Weights of a small GPT-style language model, trained from scratch on English Wikipedia: biases, normalized queries and keys.
Each number is 50 + 15 x the weight over its row's rms, rounded and kept within 0 to 99. Layers, rows and columns count from 0. The size before them is the row's rms in percent of the matrix's.

# up: layer 4 MLP up, 768x192, rms 0.127, rows 34-102, columns 96-143
# down: layer 4 MLP down (transposed), 768x192, rms 0.133, rows 34-102, columns 96-143
up34 097:32 65 49 81 47 55 32 43 42 64 58 53 54 63 64 40 67 55 50 33 40 67 45 64 19 54 57 52 49 49 50 52 51 36 73 39 30 60 53 77 55 36 54 45 29 65 43 25
down34 100:64 31 49 73 56 24 62 57 57 50 74 43 42 17 57 33 46 36 46 27 41 10 41 44 71 26 76 60 28 51 25 34 31 56 28 49 59 49 43 42 48 62 69 66 47 53 79 38
up35 103:44 57 63 71 40 62 37 54 54 65 63 37 26 35 26 45 19 53 56 60 71 41 45 75 35 63 40 48 43 25 67 48 47 37 63 60 66 43 67 77 46 50 44 46 58 47 64 21
down35 100:56 52 49 58 45 38 68 46 50 38 44 57 51 79 28 61 31 67 55 60 45 48 71 65 59 41 51 58 48 69 63 30 56 47 64 11 34 47 69 49 81 59 61 67 36 47 45 37
up36 092:44 43 22 64 51 61 57 55 47 37 60 57 66 50 81 37 29 20 67 54 37 48 74 35 38 36 82 44 41 70 29 47 68 70 22 66 64 48 40 57 79 61 63 12 50 71 57 52
down36 095:57 67 53 64 47 18 75 58 79 61 57 47 42 67 30 27 25 49 68 55 64 82 69 43 62 89 50 34 54 35 44 42 74 69 40 43 58 54 35 50 64 63 42 54 64 65 43 48
up37 091:55 54 45 43 41 49 25 57 50 61 58 49 61 77 51 26 49 38 56 60 61 46 46 66 36 57 40 36 78 61 53 54 35 35 06 46 40 46 51 45 56 44 39 69 63 41 54 47
down37 087:31 57 55 58 91 56 20 42 37 47 37 52 54 52 51 00 71 43 63 35 78 44 52 55 76 29 69 74 60 33 72 49 46 30 33 57 49 75 49 61 37 46 55 63 45 35 55 82
up38 098:45 31 39 60 53 36 61 47 57 59 60 33 64 49 40 80 24 35 43 57 47 35 37 49 32 51 68 32 54 48 57 48 75 35 39 47 55 32 24 44 61 51 73 59 71 65 42 64
down38 093:55 59 65 48 68 56 43 61 47 47 26 70 56 53 41 35 42 50 30 38 41 41 62 71 43 57 50 45 74 65 52 27 45 44 66 45 36 49 53 82 51 60 47 54 44 52 60 51
up39 104:43 32 60 42 54 57 66 34 75 75 58 47 53 72 72 66 40 77 66 54 29 38 71 32 51 39 39 54 41 64 31 72 48 33 45 61 69 28 21 51 61 27 36 76 36 57 62 45
down39 101:60 47 70 42 34 66 55 39 53 50 58 79 37 48 18 60 61 69 50 41 64 35 50 29 44 45 55 18 32 61 13 62 56 75 40 40 54 24 45 39 25 37 32 73 52 44 29 63
up40 106:61 45 56 50 55 52 34 51 80 53 38 34 80 48 41 41 63 55 43 56 73 41 46 43 62 82 51 31 41 45 35 28 42 60 38 24 57 70 50 58 40 87 41 49 67 40 27 50
down40 106:39 59 34 36 53 44 43 22 50 36 60 50 48 46 36 56 71 57 45 49 53 52 60 35 11 46 49 50 25 81 23 53 67 61 43 72 31 53 48 58 67 59 47 57 32 52 46 56
up41 088:77 50 34 44 47 49 58 46 73 57 39 50 48 59 53 35 44 33 61 51 39 35 52 35 37 56 72 35 45 50 68 38 76 38 55 43 36 52 62 54 58 36 52 61 68 80 35 64
down41 087:50 51 36 42 51 51 47 66 52 33 55 36 46 61 36 66 41 52 62 55 29 54 58 50 73 55 36 72 59 50 65 62 40 75 25 58 47 53 49 52 59 54 42 44 57 38 53 54
up42 088:52 85 32 39 75 51 27 20 36 61 28 57 50 76 44 54 42 75 50 62 38 43 60 65 54 25 55 37 60 76 61 56 51 26 41 42 54 51 21 52 45 53 31 70 61 80 57 51
down42 088:82 33 68 44 64 70 55 49 68 28 75 25 59 35 40 41 22 26 32 38 46 65 24 31 43 70 48 37 59 43 66 50 41 33 53 63 70 87 69 41 66 46 55 55 49 38 63 36
up43 099:52 52 24 75 82 47 66 45 28 46 50 56 76 19 41 36 70 46 49 48 51 50 67 05 50 25 39 58 37 40 32 59 64 47 57 41 68 68 27 42 63 33 54 60 50 46 62 36
down43 103:38 48 76 49 31 42 39 37 76 40 44 50 49 72 45 52 41 34 73 55 51 44 49 68 57 78 67 38 72 90 36 55 69 28 45 66 15 55 87 57 42 65 45 51 49 62 41 79
up44 101:45 62 56 45 52 08 48 50 74 67 44 45 43 44 27 37 43 72 63 64 67 31 43 15 61 32 48 29 54 37 59 55 35 57 53 41 52 41 52 84 25 49 74 40 83 47 43 43
down44 104:48 67 42 57 35 71 42 52 60 34 55 68 62 79 61 65 60 57 24 44 18 49 50 12 14 52 43 54 40 33 26 60 58 55 46 43 46 65 48 63 30 55 60 61 71 49 67 59
up45 098:35 32 32 58 66 46 33 63 39 74 48 25 54 77 39 47 30 35 30 47 34 58 63 83 42 64 70 45 82 37 50 44 77 44 43 70 33 61 56 48 49 46 61 37 57 57 36 41
down45 094:51 67 36 22 51 42 76 33 54 37 73 49 40 52 44 44 38 76 45 74 32 52 38 40 57 41 57 28 20 47 66 28 35 64 54 54 54 54 42 59 53 50 48 86 11 57 60 47
up46 101:28 62 47 37 51 46 18 44 99 46 39 67 55 71 51 68 36 51 57 37 35 47 47 64 53 35 66 47 47 70 41 30 63 52 71 63 44 33 64 76 51 62 52 53 46 39 42 49
down46 105:44 56 60 61 55 32 35 55 34 54 53 29 44 41 64 60 41 57 39 33 50 59 65 71 34 44 52 27 50 75 44 53 68 59 42 51 22 53 50 61 51 31 51 44 54 50 36 70
up47 105:65 62 60 64 26 57 42 27 58 49 33 64 57 64 51 31 65 33 38 30 57 50 54 72 44 54 34 33 47 49 73 60 68 76 20 67 57 64 58 48 42 43 62 61 21 50 23 79
down47 097:69 52 54 64 47 76 60 42 58 54 52 52 68 33 51 57 71 48 65 66 53 40 47 44 48 52 41 53 53 34 77 64 69 56 42 65 55 39 50 37 33 22 78 03 33 34 66 35
up48 106:55 46 60 68 63 55 42 46 80 58 43 46 49 48 44 43 46 53 65 56 55 49 35 54 22 58 66 41 49 61 75 66 42 71 57 50 50 59 64 39 51 35 63 55 35 36 38 40
down48 113:34 45 63 50 51 46 49 42 52 49 38 69 65 35 43 73 59 53 56 49 70 21 31 51 54 40 30 41 65 55 37 44 00 39 62 30 43 56 32 65 29 51 28 47 46 61 41 48
up49 078:58 56 15 23 49 58 26 62 58 44 39 60 64 34 55 31 44 50 32 59 54 51 62 27 38 39 53 72 58 39 72 34 64 36 69 61 59 40 52 34 45 49 62 44 68 49 78 50
down49 083:25 32 46 77 44 52 64 68 55 42 66 31 40 50 63 91 78 60 58 44 46 38 25 66 70 35 47 44 56 47 52 48 56 60 46 24 59 72 61 83 42 36 21 47 39 54 53 57
up50 099:33 31 56 41 61 46 40 60 37 79 57 43 55 62 47 55 47 60 56 25 57 70 64 24 55 48 41 36 33 46 49 51 56 49 64 48 53 37 21 75 52 48 56 56 63 39 45 33
down50 095:85 45 44 52 41 48 36 46 53 37 20 56 40 51 56 41 43 69 44 36 63 58 43 58 49 69 33 40 51 36 48 37 55 23 38 61 61 70 45 31 49 49 35 67 45 69 49 50
up51 103:24 66 63 63 38 43 20 21 33 47 71 42 37 57 37 84 54 76 20 35 62 64 47 48 60 59 50 51 65 60 42 64 80 54 32 45 34 32 43 35 62 49 45 48 46 76 41 24
down51 108:64 50 07 47 36 49 54 48 58 36 51 16 66 28 52 50 48 31 78 42 69 70 37 60 50 60 69 61 58 62 63 35 48 48 38 72 55 59 19 52 63 64 62 40 38 59 76 64
up52 099:18 44 58 58 34 57 51 28 38 60 37 32 69 57 43 59 55 53 43 59 57 49 44 43 58 40 52 60 41 51 52 63 33 17 47 28 52 46 07 56 42 55 66 53 39 60 50 37
down52 098:16 68 68 52 34 54 68 46 58 37 53 29 46 35 49 63 45 60 61 29 52 36 66 65 57 68 47 56 68 30 68 48 52 27 26 55 37 61 42 60 27 35 20 57 57 52 57 43
up53 108:42 64 47 33 67 61 44 31 51 62 72 33 36 65 75 68 71 34 32 29 14 56 50 62 68 40 59 30 29 53 39 73 38 37 11 57 41 35 32 45 40 66 63 47 73 60 52 38
down53 101:52 27 56 70 45 64 64 71 32 57 48 51 84 65 36 52 40 47 25 78 31 53 45 74 46 41 64 67 58 41 53 33 51 29 41 45 79 32 64 70 81 59 37 23 61 40 52 52
up54 094:50 55 42 44 62 56 27 44 40 60 38 42 26 55 47 53 42 52 70 37 54 33 74 31 49 55 63 46 37 16 53 49 88 48 71 58 43 18 49 54 26 54 58 41 51 48 39 37
down54 095:42 63 37 56 56 59 57 52 70 14 47 61 65 41 76 40 69 44 39 55 45 45 60 45 36 40 48 49 66 47 48 45 22 35 49 64 54 58 53 30 54 21 53 42 68 77 41 38
up55 098:28 33 72 09 46 54 71 39 26 38 74 20 59 41 42 57 66 41 58 72 42 72 61 42 50 51 54 42 50 48 73 24 52 51 45 45 41 24 53 59 47 34 56 39 37 58 37 63
down55 093:65 57 44 81 63 37 60 63 47 59 17 72 62 61 49 52 30 46 66 46 29 40 44 65 21 58 40 72 40 52 43 87 27 58 67 32 53 56 49 64 62 58 44 53 57 26 49 37
up56 095:78 52 55 35 39 61 67 50 21 42 21 40 41 69 71 80 32 62 33 54 33 36 69 44 53 62 56 62 47 62 41 67 50 39 67 59 38 49 62 25 58 52 50 26 43 62 45 27
down56 093:14 59 39 56 52 39 65 56 40 42 70 45 41 49 22 31 33 32 31 45 74 38 37 45 76 26 49 70 11 41 47 63 51 38 28 67 65 49 64 32 58 33 65 71 74 40 45 59
up57 103:61 82 19 69 52 45 38 50 33 25 16 66 39 33 54 49 49 69 43 69 38 53 38 51 65 37 59 78 04 67 54 54 78 49 40 34 60 39 24 59 31 42 48 47 34 50 66 51
down57 107:40 40 48 45 64 84 46 45 50 56 03 25 69 37 66 42 78 33 45 60 21 67 54 37 44 80 45 46 45 64 36 60 32 51 47 53 65 71 52 53 57 55 40 72 68 47 72 35
up58 116:46 41 51 46 72 48 61 54 43 56 49 52 30 34 66 90 36 32 66 42 54 40 45 29 85 52 46 48 48 57 46 39 59 47 52 40 64 52 47 44 61 55 58 50 60 37 87 32
down58 112:60 70 70 53 50 33 81 57 45 58 37 69 60 53 50 47 43 49 79 70 70 59 16 65 78 44 72 65 60 47 48 57 66 40 28 50 46 69 58 39 74 52 49 57 31 39 33 58
up59 096:35 70 48 38 59 43 51 47 28 45 68 37 87 37 37 72 45 50 67 25 30 42 57 40 64 52 62 62 58 55 39 61 44 37 52 51 45 53 27 65 71 59 52 50 19 50 37 26
down59 100:46 66 58 68 61 61 51 47 02 23 54 37 53 59 55 29 80 28 54 52 53 61 25 57 70 69 34 43 18 41 82 59 62 51 57 65 58 48 53 50 49 48 52 76 35 46 47 75
up60 101:44 66 58 59 50 52 45 56 53 31 24 57 37 72 53 59 81 54 68 66 80 25 22 80 45 52 53 46 44 65 44 11 37 69 18 58 44 76 37 61 76 66 37 57 33 26 58 58
down60 095:73 48 48 45 62 41 45 67 68 36 49 49 39 47 55 32 30 56 42 39 66 89 03 35 51 44 44 54 54 46 43 40 29 49 46 54 45 65 18 31 68 39 36 81 51 45 67 53
up61 094:61 58 57 53 23 39 39 18 48 62 08 52 39 67 48 58 86 70 56 47 48 30 55 51 66 53 62 69 54 41 74 57 45 65 72 56 29 46 46 53 58 41 38 45 60 32 76 33
down61 097:45 43 51 71 58 42 68 38 48 43 58 52 58 32 31 59 45 46 32 75 24 63 56 42 10 47 68 50 30 28 49 42 69 50 35 50 57 52 60 30 53 53 50 76 79 37 63 74
up62 098:41 48 28 47 45 10 47 56 80 69 46 75 37 47 48 53 58 38 51 53 34 49 61 38 35 48 29 42 69 53 62 36 53 59 45 35 83 46 35 25 62 62 38 41 71 38 51 55
down62 100:59 36 48 33 67 47 28 52 75 57 43 28 68 38 33 58 53 53 32 58 66 48 42 65 56 41 54 35 52 16 51 73 39 74 51 49 42 43 66 52 32 52 99 60 33 45 52 12
up63 094:21 87 34 55 32 30 53 55 61 74 73 40 37 52 35 46 35 37 51 44 54 35 59 65 76 35 77 61 16 81 52 49 48 43 64 61 50 71 54 66 50 46 66 43 60 43 51 43
down63 090:87 26 35 52 55 66 59 38 56 53 35 39 44 43 48 60 48 73 44 75 54 60 67 88 10 62 21 41 39 28 41 46 50 71 43 57 34 52 43 78 46 49 64 48 58 39 54 60
up64 099:76 63 41 49 09 55 63 53 42 63 59 20 45 77 41 39 79 61 58 58 54 39 52 52 67 77 45 61 54 85 32 31 58 49 43 82 37 33 35 69 62 42 56 46 71 77 54 64
down64 096:51 37 37 42 38 54 40 34 49 56 39 26 60 41 30 59 48 63 33 42 35 38 38 51 46 24 50 63 33 67 31 62 41 53 51 41 27 62 47 74 46 33 52 52 52 38 52 75
up65 107:70 50 36 60 31 68 48 29 72 88 46 45 40 58 87 43 42 61 40 25 51 52 37 51 51 52 57 99 44 55 33 35 53 47 68 61 37 49 64 39 56 50 77 42 39 36 48 49
down65 113:56 53 55 44 39 30 59 43 57 53 52 44 39 47 57 53 35 33 53 68 41 64 75 79 48 60 53 47 45 25 36 55 60 45 43 49 44 57 66 67 58 81 68 12 60 73 14 52
up66 101:41 52 64 48 38 37 41 41 42 44 60 53 41 51 71 11 57 23 21 58 65 32 73 38 61 42 67 47 52 39 32 57 46 59 52 29 62 51 45 58 24 40 75 61 47 10 41 65
down66 096:67 29 71 40 44 55 32 67 35 41 49 32 34 57 32 36 49 48 63 47 53 16 48 49 81 44 35 51 41 63 40 50 61 25 49 26 51 57 62 39 57 63 70 54 70 79 49 27
up67 105:43 72 50 47 35 35 41 49 75 49 79 29 54 69 62 52 64 79 65 29 56 27 27 69 33 23 52 45 48 40 53 42 36 43 64 32 48 34 47 49 48 91 50 55 41 63 51 53
down67 111:29 59 41 63 19 47 36 77 66 35 50 49 43 28 55 55 48 53 43 57 40 60 48 37 90 23 43 25 64 61 34 32 63 32 64 71 44 49 70 56 47 39 48 34 30 40 51 61
up68 104:64 55 26 42 44 40 65 40 38 32 40 56 52 49 53 52 44 45 46 41 27 47 53 38 21 39 54 46 53 66 61 13 56 34 18 55 59 59 57 49 61 33 78 29 43 28 68 44
down68 099:56 68 31 26 68 74 39 32 44 45 52 66 46 42 66 62 31 62 40 66 46 21 49 54 69 31 46 49 65 41 51 31 48 45 50 32 80 54 69 47 52 90 24 68 53 41 56 45
up69 115:80 74 49 51 42 55 59 35 42 36 28 23 58 34 66 63 56 55 37 41 46 30 49 77 56 41 48 74 61 34 59 56 65 70 33 45 81 36 47 77 77 62 43 52 56 32 34 41
down69 117:70 42 64 58 43 41 60 48 52 32 43 67 53 50 65 61 55 39 52 60 55 70 70 51 63 43 65 46 50 27 85 41 51 35 62 35 58 40 62 51 71 44 46 60 50 29 63 42
up70 094:51 29 59 58 15 50 40 78 60 69 36 50 33 54 46 25 91 63 44 43 84 33 38 55 34 58 17 38 57 42 51 41 26 53 54 46 50 60 75 65 57 65 38 71 45 40 62 31
down70 095:42 81 46 51 32 44 22 44 35 44 56 50 55 69 40 43 30 36 41 47 37 45 63 34 39 37 59 64 47 56 54 42 54 63 58 73 62 65 28 16 81 31 41 58 58 48 65 35
up71 107:56 45 53 35 36 26 56 35 45 40 35 31 54 53 63 38 65 49 35 59 51 63 51 64 32 60 49 38 68 48 47 08 47 63 46 81 41 45 56 31 63 49 15 68 57 64 46 57
down71 102:42 55 26 66 42 47 49 39 46 57 56 77 58 58 51 47 51 35 46 43 46 53 49 31 32 25 65 74 65 38 37 53 52 86 43 41 48 41 61 44 63 57 60 61 76 55 65 24
up72 098:16 84 40 60 59 34 61 41 28 50 91 27 46 32 72 82 54 51 41 47 52 69 48 56 41 64 31 82 63 61 42 51 60 50 49 28 53 47 33 53 58 52 57 45 64 52 78 65
down72 101:62 65 22 32 50 65 50 63 24 66 32 41 55 87 62 23 25 23 31 57 47 55 49 32 48 56 47 28 61 78 39 59 57 77 71 37 33 29 37 60 64 50 76 43 58 53 70 61
up73 105:74 53 49 81 61 59 80 49 30 44 45 54 62 30 46 35 51 68 42 50 50 46 63 37 53 21 39 63 45 45 32 31 56 48 65 48 66 69 47 34 56 63 43 46 57 47 42 63
down73 102:48 28 45 56 67 48 46 57 52 56 50 50 62 42 48 25 48 69 47 40 62 59 63 58 51 71 44 41 54 40 54 46 44 64 67 43 38 28 44 42 79 61 55 54 28 58 56 47
up74 099:57 50 52 54 50 30 59 57 64 50 56 16 40 43 64 42 67 43 59 68 70 53 56 16 21 40 45 61 52 69 49 61 55 43 62 63 30 69 61 65 57 65 37 14 44 38 55 44
down74 098:42 66 62 36 50 14 38 67 43 46 41 42 77 38 46 56 19 62 36 48 17 49 77 57 60 34 46 56 58 32 70 45 32 43 41 63 57 61 74 35 34 68 64 28 73 38 50 26
up75 100:63 52 45 36 34 46 41 19 38 66 67 51 62 45 83 36 50 64 60 35 36 33 55 71 64 59 61 52 31 32 47 64 41 49 29 34 61 19 29 39 48 93 41 60 45 28 35 43
down75 092:52 41 72 56 19 61 49 68 39 33 24 23 67 47 25 68 39 61 43 29 47 42 60 52 37 57 43 59 66 61 84 53 60 68 51 83 56 63 34 60 32 43 47 50 43 69 70 37
up76 098:88 65 47 52 55 41 54 39 42 55 45 42 42 73 57 84 46 39 42 48 45 45 59 72 55 57 46 44 48 40 63 61 46 35 64 43 62 79 70 34 54 59 39 53 53 23 65 34
down76 096:37 47 28 63 26 26 51 60 76 28 42 60 38 17 58 21 66 52 54 33 52 53 57 16 65 61 60 26 35 38 55 29 21 40 63 44 67 31 69 46 45 30 51 55 30 56 39 46
up77 095:47 75 19 50 33 55 24 41 38 50 77 51 64 53 44 58 53 60 45 30 26 41 57 39 31 43 61 47 54 58 28 37 48 71 51 53 53 58 58 60 84 55 39 48 54 45 53 23
down77 100:43 22 72 45 57 38 59 66 49 26 48 32 49 42 72 63 55 55 49 68 66 41 25 48 65 67 48 43 45 37 52 61 37 26 30 29 50 71 28 53 35 29 68 26 51 50 92 59
up78 100:46 58 46 51 37 59 50 57 22 58 80 48 48 67 56 72 60 44 47 57 59 81 67 60 33 67 81 65 42 57 43 50 61 68 49 30 39 70 73 65 55 35 64 68 49 22 33 54
down78 101:49 36 66 62 57 28 57 72 66 56 43 37 71 15 42 71 41 57 20 23 48 38 90 65 53 39 45 40 65 70 58 67 56 56 57 47 33 37 50 46 40 46 58 36 38 76 33 45
up79 117:52 53 58 38 50 59 57 34 46 23 47 13 44 71 44 78 67 70 44 48 33 65 70 52 59 78 75 83 39 23 61 38 41 11 56 57 76 43 47 58 33 72 75 67 35 53 45 52
down79 130:76 39 73 68 35 49 42 73 55 30 52 29 41 70 50 45 50 52 32 78 60 36 50 44 52 48 51 62 45 31 74 53 73 24 52 49 59 71 45 64 35 33 75 54 67 52 81 49
up80 096:78 50 55 24 41 46 30 38 23 64 47 18 49 62 36 44 51 37 59 52 60 68 55 26 48 60 23 50 60 47 43 51 62 52 54 59 61 49 35 54 53 35 43 53 52 25 46 35
down80 095:53 58 39 39 45 37 44 33 72 33 30 64 48 64 29 65 58 55 64 77 22 59 64 52 28 66 63 25 41 81 49 73 11 55 35 35 43 35 53 63 61 36 46 52 40 40 55 56
up81 088:32 78 34 30 25 46 31 58 47 29 48 71 54 75 48 61 57 42 75 46 42 54 60 66 34 49 61 46 48 37 35 42 50 25 51 38 75 58 57 72 30 64 40 53 38 49 38 42
down81 091:59 40 50 67 57 46 70 69 38 41 48 58 62 30 27 39 28 24 21 55 52 37 59 47 43 53 33 72 52 47 52 81 43 54 35 53 39 49 71 62 74 48 67 32 83 70 67 48
up82 101:59 61 43 48 50 60 42 50 75 48 25 26 80 54 29 64 35 79 41 70 44 35 37 58 28 68 50 40 58 32 30 44 25 59 60 49 67 75 67 63 51 53 50 59 32 44 43 29
down82 111:35 42 45 13 57 57 34 68 52 63 83 50 48 63 58 44 54 16 32 56 29 33 46 44 64 55 43 51 42 29 52 55 76 76 68 32 34 60 81 54 51 34 41 49 42 23 40 35
up83 097:89 59 29 56 48 30 56 43 48 47 58 40 60 33 63 58 43 69 43 36 50 61 77 66 55 55 35 69 49 71 56 45 65 58 55 63 53 72 41 43 33 46 29 31 54 62 73 20
down83 095:62 44 54 70 48 61 47 58 23 40 61 84 50 65 37 47 48 56 52 43 58 27 36 65 77 79 36 52 43 29 70 59 66 24 50 64 41 45 41 66 68 23 48 88 28 53 37 59
up84 101:46 67 31 42 62 58 43 52 43 68 70 24 60 81 48 46 53 52 46 42 70 36 52 68 41 13 51 65 37 78 50 55 56 44 70 40 32 47 70 50 56 45 51 23 64 32 30 55
down84 094:30 62 63 46 51 46 41 73 45 43 41 71 68 50 35 35 38 67 60 83 55 46 48 44 38 72 52 63 44 25 54 28 55 65 60 43 53 43 36 45 70 42 53 61 40 66 62 46
up85 090:75 48 43 39 87 58 59 60 35 72 72 25 73 50 58 47 74 41 41 17 54 45 57 31 36 86 22 62 53 44 48 60 63 71 34 62 39 33 64 85 63 25 56 32 45 43 71 64
down85 083:48 26 82 77 52 44 70 39 46 50 68 68 44 38 63 46 64 48 55 55 55 33 39 38 67 68 52 56 78 44 28 51 48 47 64 50 32 42 47 64 47 45 37 53 78 34 61 30
up86 103:31 58 66 24 84 36 51 49 48 29 63 64 52 64 52 61 40 34 38 40 66 35 31 46 27 76 28 27 62 27 30 57 58 60 47 63 39 33 38 49 69 50 34 29 70 60 54 59
down86 105:38 31 65 68 53 61 39 77 57 39 39 46 63 36 64 60 18 46 41 73 50 31 40 60 53 50 43 59 52 61 56 41 98 46 66 56 71 36 38 53 90 35 59 40 25 41 40 40
up87 101:48 39 62 50 69 11 54 61 50 39 45 46 83 70 77 45 60 70 67 47 38 45 47 68 25 55 28 67 62 63 21 24 24 53 45 36 80 56 25 73 34 38 21 44 54 43 28 76
down87 098:30 55 58 63 44 35 87 44 56 24 55 37 15 54 65 42 30 70 44 74 44 65 48 28 50 49 34 36 70 53 35 58 64 68 28 50 85 44 77 56 57 36 51 36 61 62 53 60
up88 108:65 69 43 35 65 29 52 36 50 78 51 40 54 46 74 83 52 26 31 55 19 45 15 44 37 88 57 42 33 42 49 51 63 43 33 31 56 46 45 46 53 60 71 53 59 47 49 46
down88 101:51 32 61 35 39 38 41 51 55 71 50 60 69 57 28 41 74 49 68 53 51 51 66 47 14 29 49 28 59 38 44 52 42 69 65 68 46 62 43 71 63 54 31 69 79 56 51 43
up89 098:51 60 41 66 83 34 41 51 43 43 28 58 51 45 52 62 59 50 77 63 34 43 17 21 46 51 55 52 43 34 39 61 59 61 70 36 60 61 64 56 60 47 82 52 40 35 70 42
down89 094:51 22 51 38 76 24 65 30 51 60 58 38 65 35 68 57 53 35 48 75 23 37 43 54 30 64 43 39 18 60 62 74 26 47 64 41 30 51 53 57 63 49 54 51 68 70 32 31
up90 094:43 27 39 93 30 47 39 43 70 65 32 41 50 47 58 63 60 39 30 46 47 60 43 51 39 55 28 50 43 42 48 55 53 20 49 29 78 42 33 77 49 59 35 32 50 47 68 64
down90 101:64 81 42 41 37 53 38 50 47 54 62 64 61 47 37 78 33 55 22 61 66 18 43 56 46 43 16 71 39 37 52 59 73 66 45 54 62 76 70 39 64 40 58 56 53 45 60 25
up91 083:57 77 55 69 73 50 51 44 49 55 24 27 74 99 56 42 61 42 36 49 07 50 83 61 53 65 70 41 20 66 52 23 51 70 67 61 48 49 52 63 36 49 53 63 42 22 47 50
down91 093:59 34 27 38 42 64 49 57 45 43 53 52 44 27 53 51 37 38 58 67 64 35 37 57 59 57 27 51 68 41 42 86 53 34 24 36 71 56 63 40 72 54 38 42 64 61 53 72
up92 101:43 64 25 54 46 60 65 68 62 63 58 44 72 65 74 65 57 39 50 45 45 47 43 36 70 33 55 32 53 54 51 48 42 70 50 60 36 58 56 81 60 37 19 49 34 41 56 27
down92 100:24 45 49 38 68 53 51 50 39 80 80 60 70 47 71 73 53 79 37 64 47 58 24 60 48 34 46 59 65 55 54 36 65 18 69 57 41 43 79 04 53 45 33 18 62 60 77 48
up93 109:76 69 34 40 39 41 78 73 37 63 34 59 35 55 40 57 42 33 43 66 43 32 75 68 65 31 40 80 40 58 82 56 45 65 78 47 44 54 18 54 63 53 64 55 56 61 17 38
down93 109:17 60 27 36 58 70 73 20 63 59 35 22 48 33 66 33 51 62 67 54 43 53 56 65 46 70 47 29 12 33 47 71 65 45 48 42 34 58 45 54 53 39 67 47 46 37 38 33
up94 119:55 66 38 64 52 61 54 56 56 42 51 23 72 35 47 77 70 60 45 57 56 55 32 55 63 57 57 61 62 48 47 65 40 42 72 42 63 40 36 61 41 28 72 53 59 55 57 69
down94 126:54 79 54 48 53 58 60 71 75 57 65 38 71 56 61 52 38 68 43 88 28 40 41 29 64 42 78 57 43 51 75 34 74 61 64 40 68 36 61 59 32 58 64 61 48 42 96 26
up95 095:82 34 48 64 46 56 64 51 46 50 91 27 83 50 80 48 46 41 46 60 57 49 45 48 35 59 43 23 32 64 49 40 34 61 61 28 48 39 33 71 35 67 76 37 48 40 49 44
down95 098:29 49 54 51 39 55 54 41 34 44 51 31 57 53 44 60 49 63 26 50 41 31 50 50 40 45 63 72 66 99 51 42 23 59 55 63 52 31 80 24 33 31 49 59 59 59 38 54
up96 102:48 69 28 37 53 47 38 64 71 50 77 56 52 50 89 27 53 53 67 61 49 59 66 48 64 47 67 51 30 35 49 42 43 45 53 18 50 38 50 79 34 83 68 36 56 63 63 49
down96 100:52 67 40 48 41 81 49 42 31 27 21 49 66 50 25 59 71 43 78 51 38 53 50 47 51 61 57 40 28 33 40 45 59 53 44 48 35 55 45 64 58 70 58 48 64 30 38 74
up97 101:77 31 34 47 45 36 17 68 57 60 64 76 45 52 56 15 58 51 45 41 69 50 70 62 65 32 38 35 62 33 53 38 59 48 62 38 22 67 99 47 51 39 21 31 35 33 42 49
down97 095:65 60 48 27 59 73 64 40 41 74 93 34 38 49 63 55 25 15 60 58 61 38 26 50 75 48 69 33 40 70 46 48 79 59 49 35 55 33 22 48 42 76 66 75 47 50 52 39
up98 106:16 36 79 61 64 43 21 69 63 71 21 45 68 48 59 48 59 80 58 37 48 38 71 52 47 44 51 62 35 68 51 72 51 38 56 63 91 66 43 38 33 64 29 40 25 66 50 40
down98 122:27 40 69 51 75 44 54 60 47 51 41 66 56 68 62 70 58 66 81 56 59 44 55 36 63 29 55 75 54 41 76 37 41 48 33 74 78 65 39 24 60 38 49 45 35 60 60 80
up99 106:44 42 49 26 24 39 55 50 29 45 53 38 59 18 64 52 66 51 72 53 64 34 30 60 39 66 61 55 55 95 76 44 87 56 62 43 46 44 35 55 32 58 18 36 47 65 28 21
down99 103:63 54 40 66 14 29 31 48 69 38 46 49 65 65 49 69 63 69 95 42 31 59 37 51 25 65 34 37 44 63 53 65 35 33 33 59 47 39 56 46 17 53 36 31 58 60 75 15
up100 100:28 63 37 43 39 46 55 40 45 78 44 55 45 43 53 46 42 47 66 53 48 65 55 46 51 39 46 38 55 60 42 43 20 72 50 27 41 57 67 71 46 59 25 47 77 50 70 55
down100 093:49 43 71 68 48 63 43 47 44 15 57 68 21 35 47 55 43 57 71 34 62 56 54 63 49 61 40 35 50 41 59 53 39 39 42 47 55 51 55 51 49 59 66 53 40 78 37 58
up101 100:07 37 57 32 53 29 74 58 51 22 35 49 48 59 49 31 53 58 63 59 42 73 68 64 31 29 66 59 47 36 35 63 61 81 52 49 34 49 69 63 55 45 69 40 39 49 27 46
down101 102:37 14 30 62 42 53 66 56 49 50 55 42 70 39 43 52 41 55 66 31 42 41 62 47 71 55 51 55 40 46 36 99 49 38 77 55 62 34 49 19 43 48 48 65 61 29 35 25
up102 108:39 40 30 48 66 45 50 30 60 16 67 25 64 44 71 59 61 50 71 20 63 37 51 58 46 43 73 43 76 37 44 48 28 59 27 50 57 43 45 54 57 53 46 37 54 24 43 43
down102 099:42 31 40 61 38 38 38 33 57 39 42 33 53 27 56 56 77 42 53 49 51 68 38 25 56 78 69 36 38 44 63 53 55 40 60 55 44 76 61 53 40 49 35 37 42 44 81 61